config.toml
hidden_act = "relu"
norm = "layernorm"
norm_eps = 1e-05
qk_norm = false
bias = "all"
init_std_o = 0.00756
init_std_up = 0.0442
init_std_down = 0.00756
learning_rate = 0.00189
beta1 = 0.9
schedule = "wsd"
decay_fraction = 1.0
Each number is 500 + 40 x the weight over its row's rms, rounded and kept within 0 to 999. Layers, rows and columns count from 0. Numbers have three digits each. The size before them is the row's rms in percent of the matrix's.

# layer 7 attention key, 128x128, rms 0.0564, rows 0-99, columns 0-63
095:499491493448573479490521539462523476495435465554563486529465500546583472499608490471432558483538527551507467476507486448504470580532472501522529484482531568464505516425498528484512457563543537
096:484572531511489530491491522526537488465474462543486522479531529474532427530484530513528433483548450458491530523473587499532544468516573493459516518514547445476488526520479477475474476469416526
090:473515499565555507508524429508572492555463434521459484485500478419520495491479513510482491493531506526486562535525549497431513467436493520520526551474522510481448579541420512483485506439416543
097:535490568516492520447516522421452467443528484502551475458516447527465505429480499515503522437504571563479527560543524501437499587501424528522461555584524437494567568511530509499484577564510490
096:423464549457482508571426574500474474491529504513454495454498511505614509545532487546462528552464492483541474520476574499528468560517449524506519407411504523535497449499558580513573475445473517
098:539558475510497514507480499453519505526440459557556496603522521546485494415464495479470533510467478555439459481516483513554485521473456510439482456432482623461528403509507488485516476552633502
097:530564512529511568514520510493550516442489441546520496501539533539545484528580495492516468507496488571524433469507524486554466553520602557459580513547565517475462519441495506449526553431448517
100:513502550498564544473493503524472441471497527495546438550541478513585463423570444479481532505413551504475407511534471488544472498491560525473484500627571488493518536466492472462512479516490506
088:517481507524539467529449506455519509453465532579417502439501477436537529493516484524482524470558520544534565548482525503415507479519484483464528527474480505506528535491530542463490545508454509
099:537506531530367499525464497496547470530487461528475466474473492442491486508435479465433483537519483454505516485517557561491610495436481447482533512423514466553486513528519524450484429463440524
103:516500515504437521526489464506461505465485486495416519441557510529452552489447494528449515422559530480557612595464622573456542522518433539486529450476490507513486547516526482457532554495494506
097:471561492471406480520474558534536539473452501459505554437517509545452546575529521526422463495516482471481495489413532549502578557487443526527564520495509505513463509512519436490482584523540512
093:465543524466468528513488543595480500479517495506541425470464545484438506565483467505520489520491503461448449525493540488539606460479521464485535535554461512560557530492501464478548542490553472
096:522542506581453484503447541534520476510562486584483542523521531499513528606527520448482460477533496466482464462466591515520560477533554464483532428503516464543451459462493495463532494479463486
097:457474528476568492534427530481438470503560514538523471620515455474479557477513457523504543514468512525497470484555458467544529454466503490466474456562548488511525496498585565512458516481527506
104:478480521573466519529551478476498486453433463510448565417508474469559460505484505466457562472554449539551521534471558516507531521542506508497536555564427517510463528510557497517521520484406469
088:520540501528491537488474497570482439505580439506488536510494531525498560543518541480490501585421554516478462402508502534594525456461491523487496481432463544493519508519547549527491458528549488
089:532479496496530535568554418549509518525518476532475525450454508433527521494469535513498526439561487463492575597476520482498487521527501505517467446485482559521506514507467473464540521501471508
098:466492458509510468501521491539534524537429507511449463416453486516567472568522529458496463480603457509488508553413558555452512526536504487500512471497485530478446481493484556526463540493441515
099:512562498488545507495429537527518544480475449505596538577569520488483538584491545480472434548498492510459461492512479517516474478468526473458509460503498514525495395467589445530557470501485441
094:554498531513472512524452576469475499501512525499546490527503537502450537556552467504418518566454499494528413463484476510586511495531482435475493470504524559529510424505552499541480492503539492
092:516556523544494494529488568528501481481456493479485502483451423522454488513510591505534560514440472472541423492444574441570561506494465511539511521498449512503519455561508475432496524511456457
101:512495484483422532545558538506517505468496504490521496525556456495519456434544477487555459529495566506477527557555466575420471498478448532477489512489547465548493483482454454518500473412472480
096:446544504505500545514478570526583484487486489413548491548528500476480515486505525502441546488443411524500477451489510405604442594505521534566551545494491494457460529489440477485535484459493519
104:524490533492481489459514470512501522475423541543561451561505446512525470465569475461530526561480469501524439499486498521555549487504471442501468508592521464486513539473532512524536442547442479
101:534495470511456529514458553506467480478503505507582512547567521517475482528504460457492477585415521412515353449554522515601523473500542487523507546530477487509548425541541477489473497442532512
098:459529489534503491475482554511486490565512466521414493461473558443483466575519505491446512542582496462454544544466539555456565476471514430428466503559529538530545458487466436515455460524490567
105:462455481473463506522533500517543465464476502504514512496488535478488483447527517485574454541548525504509481499497476525440485525483534478504533505480537378470517512514406515487469449403408542
096:422529482508501453594515473474485550530465491521380522428489486492502503500446471506489496425597507519554567549474569554479503493509518550560561506461521532484479551428518501414485512495438545
094:515484504523496489441438540483516458535525478465536526514508531545510491511567491452410525576445490520474443428510479499564497527532519457497499503510486504510539439503523484488468515470549513
094:576465513467491505450461484489471509508555472554575486531505541563531562544550484470467526519414502500525437461466469472521505485502501454517481459511540514483551477452486541487446451463538514
110:415495479451502439524449519495503481479552484477540458574463553506531445503509457531607401564424559466485414410550521513552441563485533475538523459456532496466529452491475499516503563441523553
096:488538434468452476501485485517501486455503410532509513449481472474500521533467569528505474463471479601473513492435463509483557483468535528484490430479436532524462501530518526487507470499451467
077:437472522424453518541499515442487446453397572501509545455470483517497487447560471513505515439597467502558553574524497542452524538522455541569488465509527462448455453532495520487468519469533511
084:469543498516480411512515486431502520482436547534426558475486484490486494498473499480450486476560472466506588540499520518477564550482490459436489552479470542528436485512462517504484531455510484
082:493574522524502494515560411491455496432440476548468530428500493492453478512500482506457491448602510495494574528462508511493529496570522524506487526515481503476450487558512503464559503464472486
080:528491502539492540451457488571491483547584513449571474536561500533486402390485519502491478560474511514496451465514521504515471459485551495530541530463516476519508495539530499508474506516455499
103:428429454495502471546475498459551468504511492567460444441470461480461538584419576490440497512527492562448528518551566549507548503538542509482528460472488531547469540531517544519495494513458457
093:492541580467493455490467495498506521494482556511505485455500476517441491470534425513509551478572542423499567495490507481477549497500405482433491479496531470492481480498495516500481515469531582
087:529517523500482511500508519522525531511527452442477435605499526513487500508494481476537485490465482452517454518499528518432518448421514531461519485542508443549583487507577450520534484496543404
093:575409457551503547546503561503519548577561436475479430477513491497481577541404522522493450468479509532504494524556540445540470496467545561526541433473473575475528452535493453549479512536502526
085:546439534550499490473478588520539480522541456478542539528506510562555504512501447542480501567415455567443426471519472475541471478510496534456503450534527561441516472451545511527491499507518503
077:527421450490509542451451505562531485505553490442511487556568481497516550486479522477508554562402489565497474438485468479495473458517609475504581492553457515491526512458482520503468473512507403
085:477408461472490640519488517529497478526563529522555492531516511471494518510514553519601485535408500514529438504483496478572479435496509435566479495509482488493565506523500495489471470564476478
086:567456488509516570465446499503503477531537501408558485566509540509515505520493567481578489490415486479468450463525505451500466453463503538529546458528489501506527472493535475532495512497465501
090:472494513513478505514479434472469516543473558553431496432466431465451516488475545497456536504563504474509561544527479523467517580538480514511494521533497469498435551490429499515532525501485490
090:545496444507532540444506543477469471472533497448593510484493480547496498496526490549583478434452489520437484474472510553506518509429489506440534500486467536528547477547559441487509483499503461
096:506517534500499559464475584457426506479505501459545474519499492538521523440538414491504502547428512509488422493498471457533458555510475498516481572537518477520553441484556464497499535519537501
095:545465561521557509455414545538491468507498485428541480539566469541526547519524444497480518551493558506534456458460511471510455530493467500449485487529517453563492418467566497518464494481578564
083:509550540532474553528500546512469504522574427429531542530513504546506554499466441511453520525429574509501446451518507466598426463449508479487497525506474554469574435520511448508512466469527473
086:481524468468449468465527446533487488470485469504448539483503553441430459434511554475519532504502513475591524514529451530494477433527537463463531481443537572495522545502507457440523522488491445
095:464485529532498550526512464517549504509525498455473501483498491513466530583466532526495515488541470541504568534550535536535515507497491555419581403446456567469532527499516445526477540559540426
094:489463514527477556510495549503528468505535498458563502492512548470511506479506483451569550534450523521532430493513471482632494446487568509579455531524513448415568477521538499502468488511514485
086:478438518498524575519511538532517496572547510461494443481496525527494507453493539499565520540385560481468375453518462486559436489492541493534492472486504529462506490489511486502473452556516508
093:463551475520539469498549472444464517505455570543485525427463459466494532487525498481490488489579490503509520564462522484508572565522499492497468491510484435475455541477410470486465563505516535
084:510451512569510475428446573569469554573613480434543484562511530525456522452525497478499530476416490546485405457517520494526475490530511488476540552471528522506534419494509456538489474446488498
079:477571521482455516509528467484500517433413506539460490455473432473529493487524474457484469527576451479518528602497496531440593553500468522526499512494501469455463550515428540466503559458497486
083:506389502486447463504437534514512439521533451476498464563576519522528506479426486491514533557457529526492482435534525463529429420455547562542489521505539534521528497435506497537473496528501541
085:515523384543502493527466510492516453476525398533502493520516509554568487526496565565476485461409556517448460508522534482530441479453593566497577411471497569533485490502462470497514497503497437
086:447506465510533453463524478390514461422423471510460525482466468427504507473524476506525467472565490506488589511536535482421524575499510497501545505505432476458438500488485552489495512532486525
084:493492411498472501493492500595512510518537468474525492480445494480510516565511524483573491483452485486520485475534497533472494487429553465541511508544484524536543499460508470478541440493501423
085:477542500507496506536550417465462563501501540563504509460494489497490489498525526478491472423509552433464490565482434504490598583482483513538456553481496495466530518451505512427442510488521492
080:544566497454524465511543467457517559461393527560487538462517453456519475466455470525461497482559490497511592535504550502467589548487451477498482445484498479537447573477533540458495496502537488
083:459514549487519464476558523422515526476453533515489509446494476475557442508570502483488471415543443471525555549484522502472525549518394530522493494479556507449460516533555445492432537543521528
104:489529511512547511516491486513493486463441513517464537454490466457552488569471531535492463437513435465501595607465544522493509544519517538553531520471483488489499511491540463484525466430499479
104:419528520483488475553498479496494509505413474539495508411457471465490515522482482533495498468567484530539614563460557493501547480497478529498514522486481477457523518483482446519502486457485438
108:500547506459435545477461551566503542497541527445511481590537522605515510491506495489431500562469495466510425438497481484519423568512552480496515573507545420490507505464555513522522506458507529
141:509550538516546483534482477525502487467474424543511478541514503515456532530500513488417494438482372507542504528505509480486526519503480507441563489513544604526488513466461492472559479506524417
111:577474498472488463472479507527449467512580482425495524490531571498537492552495537512543537518443461468485491473536540534569532487496581472610450448501486504498523501526591480500465531479477561
098:547448481518496478486463477479506532515504470492503535591562553534462535548521527486452500513454483535530404442491497433572517440509529469525508507490455576525478524453509512526514466521518490
138:500442489549480538448590437493477519528478463565525559479578491452521442417531531439453469504552555573512526543473534500501504453445486465513486521506398506487487578504437571451533480509467476
124:559508504464481489465484504494543467495555428458543440499553561544457519519543463467525506431469443525490429490510443523463516571494502443488556515558534575527454483480481463515533492457544447
150:570486510452550482537477501496465517526517559560572489495509495528537519513524445522483539456461614546523490469498502437508423542541465537484466449471543514534454538444529581461543551540513492
113:458507518513444503458510451494531499541475465534515511454487494451494429480480530547497452445547532483463532532512567534444519491501512520491557478469526497491471531512506494500540539473422481
136:460552525472509514488500518510548549520510519389482437600430475547477570509501501585571480484439519415481430461471449481505448564507520496457508530501579482472438417480475426554546545488559528
104:458498525460456507511458493475485507569513530487524556470513529476528482474523456545501430398526523525472536508523515522433556485532432542499501450479555499505517576539504511496535567524511474
097:471493521451501449547450518493526488519449478519440484431516455452493500492500521576505475460568489460479527548454502526515550529464478501553506495441457512481432514471495488485541484541553503
117:480457442485501451558482432474541456534472411518507450467540518488543444471529466496518558466529502576493519493543530509482509475465496543443561484521512455522504497542429492528515555544493440
126:528501565446598464533497472514468569553531535513566495579507515524524557566460448568494530474448490475479462484544489469494469495514517520487524451521450513572468518434488481494482456543599477
128:483554500483492449467522494495521517477458522516509508539512456495523533519470464432491544577511465536461460491500514465606485555528503531481515558487444511499535482511484459503477461481523442
128:487486480534471520511617503517512516510468538560499494539492440451480456449529490361481555518492566474566452517481482488546554478521536476552493565528581476477525437478552487536451460392413538
141:516508519551530531479472498499486553448528455494527599488442519512576542537507532544496476502494470539534483457478534489549420504484592493541494515511532530550515546491554480420482494445484465
128:468436518458503478557472518514470498531594565495467456513461536578522523468530471486517524501445530513576514536507497461446467555560484509530474498459543484505470476458496581451485539441557544
111:460498530484527505509556512507491498529524495452547506556562476461533501473512496477512440552416443454462425446515452431525397543519538580521469475515517499486525384428493494549485480492541565
130:396452505465526467524489445467507493518448524480532490527506459477544469479491475498531521485449514566455506493591471473509409532528458589549532494514457575455493492540511454573559525534513516
107:539490505485534413483548431513506480553428466593467523471535447491500479482457484435495541448581494482473602525509505538402530539520453533515507547513498444527481537482464500513516478502483524
128:477500481497489532488531459516511512482501451467507543479470507507516505465445479543502536467480487430491518463510467546491392559519524542577541520462555486477435506508435443477493480523490482
137:536461504528515470462455470495490494458513434537521483518483517447523466518501534451542458457498494492542471595470521464543525435525544497484479506547517492509518523503530514491606457487469488
102:448551469533479519537474485453530520472440490501476513441469485447486498460469474546482422455527481491457561552497541502530494581460482535534551497459481502486430526496493480498538507414488522
140:514538468509493384528466541510464525548487540544454515502461513469476492562419549548472524523511489410500528528446490476577562476502522465502436419393512569462530458503475512517533415526535564
106:479475467454517516526479475535512478494460451568488508456478496386416479508504517547482524456537473453488533519467544505444555446468475531490516508568475480486501615516469529471524475530480415
101:506535532493472560483468552542481477463558512510585549567529469510491504496499478477506519567418480506517419480562499413530466490548522500466521539501535517480530475495540491497491456506492464
107:505463501559452506549468534473485505519474526481511521521539491557569486421470466508428471559472490547471423429532486456560495465507568503456524508561548510515462402494525552496493517531516476
104:512537501523496536416520502530503444493548496389496496559532498535471521511515511462585532543423508415525443472490461532487510533504498450502482493523548438524510476569516468450475458509485541
114:579502494486457489541478532507479488467537562462539463538448502585504507488466517475505523589459542514483416525502497518589532542478508474507488529518517503534502423522512492496465524486495458
129:483481447503541457502505462493537519514507489499488464459503501483489499541481599557468551444517445548474519518426510493437470524531487487542492500494481549480461605453390519427519498513527522
094:523536506455507490427500520541512512511552517471604498552506489535507506494480389427496510536437488523494539467481433513483516475513435476534499465500510530467494466482528486503459504444536485
093:511461485493490586456455537483558497470522541479562491532546531531520478502485505541449543531367468556480441451507473530468466502502554510526503488499488577506488458486477543561528538488439445
084:488496478519461454519524527486491486471476466523495541465491476459490483529472504547535485493552462546517549577470544513479557570511457515501504456469501461504486545532485468464486507539500539
098:435501499500517467463502487510486557452436457486489524473509519469565463461526438494523470432519489440482491535536494523470498522501461561490481511466535531513460497531467431376504545487520521